Weights of a small GPT-style language model, trained from scratch on English Wikipedia: biases.
Each number is 128 + 32 x the weight over the matrix's rms, rounded and kept within 0 to 255. Layers, rows and columns count from 0. Numbers have three digits each.

# layer 2 MLP up, 1536x384, rms 0.209, rows 1501-1529, columns 192-239
163134153108135221132082209116092084067166122094157121094056136182099073118192135069143081174074140123102131089115094130159084140203121096125107
183140103093077147126147114109090127181139117111154097110174099151123123110131152183108164112158059087066080087131162087167041202069211085117164
125101105084177151145121114138159195117086070129137062101137173124073166129108087161129143126111124184154142128185069157132118090106176130199169
134121162141150130115097078144097156118122180100155111114124126210110132133127132148120108094128094168139119159146157110110118139130134117114164
126132119094042120127058167142132129154161110108173220174118094101159131118073114175084080109109173115111114211186099095147137089144106082159116
091145167112108086173074120151107134137150146133145068055130094112134117165150137118146121149089169152153137170139118114115140170153096128128162
133149120151178137150101146095174110172151064088088113098169101155079123083152103062148138091123162149159118159207150118170121072116103044175171
139120113180134149155108125175118120118094137119141111122123128147125159161139111130102193112127113110101134109098116089117165128142140131132098
113159057093151111186144169151112253114043139109076153165225071104091158108086111161168185078132112185227064110187092107065160070124097015115148
117165158156094181138138097183135115145109166112125170133114116139147104150119145176109112125079090101165143118156123119110166115115117130139153
187180097091108150143153117155093100123096124088165138150158093125141093146110157155150179102151141076147093137170132077105135161083132141166114
168101057156147130165112112173130171144151159134113115091159161185147156124162100049142108133122116047098158097117125134065124103134063143120115
143091211056038167105175024107129096165150134092142083226037092141189093206096150056154083124170010098082144134167174138191116098235123040171183
121136163139173153165157153115156152144129161123147148148133090132146182154122100131123075114137136131121106118141107153144140126103113154118126
164173143091118117082144101163128140102157142160091091126115120118090116138083098053129072189134174090150167093131094105138159168140197148168116
139090227127116154163162144220100154168095102130106119131119139160147112135127172119122099121076126102144112116130125130072143123139165069059133
100123160136156158119148105138163057143087110150104100101082110102138129119106142140126158129125133099141117132136149100137097092133060048095127
133109173099078090069137101130179116160065106076104092173191116085152119132189096146096078044112103175117136150131090079096111120148116136077050
124045085147154151116143114138112129133116153168116084090146118132089118169101149169120103142123126140190168121096098098131196106109127153176133
138132183172089107149151142140167088115127118159143073140081035168162191123163168112175186202162174157134121137130100153118089141190172129173178
079137137150113130112128083121158132124106150143105116108131130157116111121117192106118152201124139067101096114099096170127152087186144159132098
184178103149141101103116110146180135059108124145123172092096089187156114114105175134085144103151122173090167151203098133123141128044096143126088
156099127079081074105098095173143165119071106147061138094081109148115129110067087142144140135094129108108153155102128088166136126122102126105122
139121118117158130141093152162129084158137125110106109142216132116109069156132124127160193083158144149099111109151080114137125144150134149086145
084096116125100159098183096149139138096072105122138130153083147120170140153087125099130112160094152126138120116129168099202096137139179152110135
126101106163169155133113141114077136120118120192114130082139159129108134105181218149118093124120126097105137054150133187100140151114059120108137
123090113135113072141119049157111181116130138134166085044154157123104097153125139109134170075148179153135116135128125086184135178167135158103111
174129108155076127048163115216137104097115046148097109170097139136147107165150084132128200107167135081137130121141158165207091151141150141195165
183133119157151137115110132150093105067144112080120174100222109155205129128082085131130177083159139089148108128083142126121131103080121138143130
# layer 2 MLP down (transposed), 1536x384, rms 0.143, rows 1501-1528, columns 192-239
148173124094131135124131143129115153127164124123105115099108101149012061164179137127172144154127176068138105104086128166109112151128061074152107
176189074139152128111090139104107083061133102128137077149144115160098109143188117139119176100070087105099094108151093059178138177146132132165125
135096160105159124141208118153062175121123073123102131105138175096099146132083120109169148152112126128169153189195097134132058078153101163171116
103096142158126141113122163141097156144098136115169137165141131179043174099154132079138091163060090134156075132156106125119115142154106107135216
082150109183081123177083120076134095131139138103154120138115096100155128119081116139149112134170155139136134120162128110111118125101116162061094
153153125139150148113094130131139132102130106131133165153140171100135141168096133122094105152166166132163118122120168114126094176126135136138127
120157137111153108121142136086102143071182070152126126138105088117096115137103052122168147086110114147118134096097148074085125080125139105122139
138147151177156134116133114187122123096138073138123080078159126115122150146126097117120144106137114133110128094164090135126127130140131112128150
120144114136183122169109109109098202107075149133112081140143082141121180156147162053169162116133194114150118127151096078057110167172108100111185
113176216166130141192138109232158132135073182142120143150115114122167141162165125164130099163072145114151105141133119120109199077161104135137164
099081106129152172114156142100133126102201168093125117127097137146120159113116108131118128123111153156137098088106098149113108070153126135150189
119071057147159150126170127085084173101174135137104164134117178121172167119171123082193110194090106088106136079166154137113142121124063167072110
201114124107228166166199142060141113185042210159095118192053077094100198141191110109109064132197183079140141100134145199105038153110149087108094
181120102111103178122119156144141160133128117115154121121142130115115122128088074165121157147142151126138096101040111157078111155144152150115113
161152127080091113044066140127141136128169061162091064040105158108123159131111134052114117170056144103141071128107126136184164132138168132154141
019156143097112106138095169116144111130190159133079147137136089118193083124101169065183117137178091108159063113120137136140169039160129126150133
109159145200137106130106109143137113107123133158092114148127125109154121170080146081170189119181100123052184116144121190147073160129051097191180
134096134081133108071144137107176121160101110107183029126116175175118130101133146112118112144155151134170109110192113068143057092127102164093051
091137124138102176155177126133094141066127140152104107156114118033074091095134119144126054114181142112124099088135137121209131162132150132155081
156096056095102129180186131121107000166178155162112140130113067160147189116160172108146161104149133152158108094072166175123039159095096142168103
102140102123109126124126112199177106091145160124119096160082138100093092174150206121172118181094109117096088198126131143108181126167152127156099
115187127126102096151183076051099142159133128136111137096168142185125083064099126056124090137142148148157132086138115117106116065124089109140118
137129109116117103139089164175166134134086097043123146128115200116110149131111095087127118176055082118169099139129220108193159105116103079117080
149065130137120109159121236118138112101115155125075138085177103113105049069098126120111141135145140124126115127186099138114127104184125094104162
085178142096088145157170123121101073128152105136156083187116124103157125095142065122135099113158119133126039159125147128126092129173143140111126
107148150178126210091167122087129207106142106216114227109164146163132129174133151147104107165117123114149123148125107140114163155126124149153106
122132138095159126100156038151157164145096077094104180104109092099190102171135133114113080084144162078148119106139124108154036108131088129091123
128123100210102086080145158109171052149103052142047115203065152154158137171132047158109191040117121093069087079120189127155128159168151134183174